Weights of a small GPT-style language model, trained from scratch on English Wikipedia.
Size: 12 layers, width 128.
Architecture: RMSNorm after each residual sum, tied embeddings, some layers without attention, value residuals, capped logits.
Each number is 128 + 32 x the weight over its row's rms, rounded and kept within 0 to 255. Layers, rows and columns count from 0. Numbers have three digits each. The size before them is the row's rms in percent of the matrix's.

# layer 4 MLP up, 512x128, rms 0.0688, rows 117-127, columns 0-127
103:149144152186145172179173141138106083118154181173188118083138136080145126044081122119106117156061186121133123115145155134150121170136092081147148086122157146143088099157074131110114169115120097132148113097065161087097119087091151079199088167165104111127076159121157135151133120137103111158138095118126137048133118132112165156119203133123084144148124091113077091144129082090134101087122
098:101098104123159090083088114101117109142078137154183092174112120124132123109110067139108093082101122154130175102107084135179139099177054154149108138112101147110131131198177113148152136138079123126138100168105129143138106158052082203110177100111145155096136131167117163161099153098115165136139101142056088169084091058132112129130124134098159113082162101112164143068139115129110057159080
091:183118104156072093116171101157142151158101123107169129169082093130116174139145133108129063118139154119170166123104139143185156100135147143150098144136092162185126170138101124140181148158104103157118164071192176128066107143157131185136187082104149188079067173152158152129159113135143092182134153115080063142088107161137141094163139115196111088147092129132156182140129094153107146160142
109:136130137189162160149163192149131150097111133198107142141123075090137057100130081169156074184111121085071071140144167070109140173107086105090128095107135116123147133150180149112148131149117088102103117112085128164099112123187063126133089171100120133113169110142110124136118174128153152177138121105122108117214166127114096108120188112124127095084158093142095174196088125126174088140108
102:150150126148188123120118138154116151180113137093167093140160081149098067065085080116117105115196142109118124200113148124093171159204180172108177122071148129112089141173111117114119142106079196129141114138068141125170164142112152110113171129118161131160136086185122121123131085160112153079107141095107147093147153106082127081106150096193127132125151091099098079129103112155165055156128
100:096106091144160155169104119116089103117144139141168074111178172091097167163113129112157195089076076121105091140084112100140196089153180093127177134139143155104089097139140134164142160137112150088144143109113144079089104203093099146171082122124088116112140116142124111124138181148162128155169111170096174121146150105151151163101176104114156128148097224099160118167112164170120180173072
103:130109143145110090093150166114148092156137067097118105070142130180135090083101127151152092073140173115128108155137128088137107099086088118112063095091175101109082143145151142153100164165099120157154075153150105215144138123105142138113072134124174179149110101143170106107095167090170099138177138187104090157098140116086183101114108096134103128167165184152120095153143107096074100199085
103:104157180138106167108133144055088087178168164080087084103135118098127139156107070111161140111100151146178114122156124114136113105081083165138167158088147109157103101124087102150103125164124152086175103181104144192106083102144078118152099136128099161187142159144160192063146098182105140185102116132079137141192142098108123159163145093102135131165126083131100176166151134140157153179165
101:149131109131077112098119084177127091111078119103192116120155089148139158125153125099113138151129160072128139151082132111158082166186107106124103144128209091094082123138153127160172065121124138108113136099102185099092142083159164154191159063169127093156160096143063106171124104153123122144097057196154091121119140107149155140109163138145114116103115175085173141122108080136083145101198
092:146091118137186158091129152156150112143115145133125129142107118111138109112125122154126046135179111146146114159131159126142160144137159122111119163099133097166157141121083115194134054134127086108184137097089127178165100144157064161119104181179083095107180106167192127066133122106180157131180109091176091134197127132136146177141074067109109160129172114083160142137178163150103131178075
097:115117185082109133087196132112091110080144143140144122125085154095121174127116075099108082153134155112080116191119110140097080125168142111135165118132101161202151164188090153135089137099108123102117133103135156089159070135130136132117103135096152165104093109099121168074188143148143139197128075119094036162103112171102144113130115084116099092203114116117067160150120153079145141085154
# layer 4 MLP down (transposed), 512x128, rms 0.0399, rows 117-127, columns 0-127
101:118093109115123099156095158183141131082163193183151128100072131152149130146131100115133115148103068124126125146133100130117113118054124132140137151163100175114162119074091095188122144114134148116187154192118097138120114104141107078131117129173134115088130083053167124147078128167122097075104146087174181121137210153065091173096085122118106067156150101133178136123141138078080110132175
097:116135138124096130074067150116186087101098164132173089139119131136143109124178158173070147137148100126105121093152159088130143171033118071142130140099158187191170116109056085144113151130126191152075163154125173128088102126101151165105125128148085064185135147117091096164132140157119130121122130105142126206173125187152094055116135167105084105099140121124121103134110081123142120139137
089:098122123126116160183149132116139162133227120177150186101157104145118140144140142150136138157176118135081121113110116136119119117092123116156127049141152104151089140102119104126227099178200118082111091154176135144139123193083115124120079136150118112109181126141160127115099166148122203136103147099126166119166182112145154053128142102089092137069145119130100128123056104182170159095120
108:163157122101114124108074131043128089103154074141146125110141161127157212161100073171164082117117154165122119071117134174146129132189167140095154168124135141185131079144105103145149074140150127105136121107087145103195058141151147150109135077121068168162127108111108173125148143137136080167149126155133130172122101115105134142097086147178156175146154079121169130123123128108091177152218
102:146139135062117073141184197087099105088086134145152193151190118168109118100127135108148095121135112110120193103096111117118067132081169175126079081152127157130121123144155157115072107077122048096156166116176140158113142128163105184148089130091117141145131186110100122122137134143142183129126155130094121092140123121086076176197120143099169146179095170094128122156122133143067181146130
095:211111120133139075178139078040143133157075104128062132064115137078104129196159149150074117146163136152106168112111127153120078218145158158176149095147094136153148134133115105167128135111131066143133111145123155164140126180157183129109111106092107129127104110121117155187164109170146157116135172090143067132100155115128118112095080155123169139125131154151145079103206114142135098162128
101:146099085132147125094107058085119150114128104121122199136184138122097144027119153149133114074150157160109123121107103180185104100131153077138098164101118134180121144149131056161084128122119121106063123125112134129191089161164186150113147136155128103165146053089146078122094078140134141174140119093133099095087128122135162125113044103135116102141079132076106080113171128142098126132165
105:165108142061123148196116166076152081147142103085131139119074133138141140116161066147172149125120099127134148106064109163147089130082136129124178149137115130125166136123067172129144109136098041119193067123174136150167140171159130155151141179119097156188166161095107121099205152125142105161148153068140115123115182118141165080135062173161118133127169095137110170143128139113101128178102
105:166140148173166129096108119136158177154169131144123135089141095123147082073114119097115183130120092153142099092139139154121142198093119128120146086120134170094192153135078100145090083131175131141041146099128059176122102179092122138052141156131106113152075115076120113098116157143146117116100101148068156122149110102138111127086123158116123119126113160110097184140042163066130052114169
092:110126172149106129120109055094127116151120151064116110110091067105077151105081159097151146161147100186108113152128185113090078154100118120106083143078127119167157202098118134160098191129144104087130153171143103104062134194124120141135144060136157121128151100183121122141142162126090133086071124138078110113084174153088127121063126143114071151153070175116111149192120150101109125116129
095:131142134069128136112156148147140133207125140091122164169124118146137131139142096158090114081071185141099136170100126141152180077149141143095199128105064104108051155109145143137152107105173156114138147135099091140124141123116124178122151139179076132107127115134161100196174188114101111133060182103124119195109150163115099175088125089121088166169180141130096140096134072119138066126073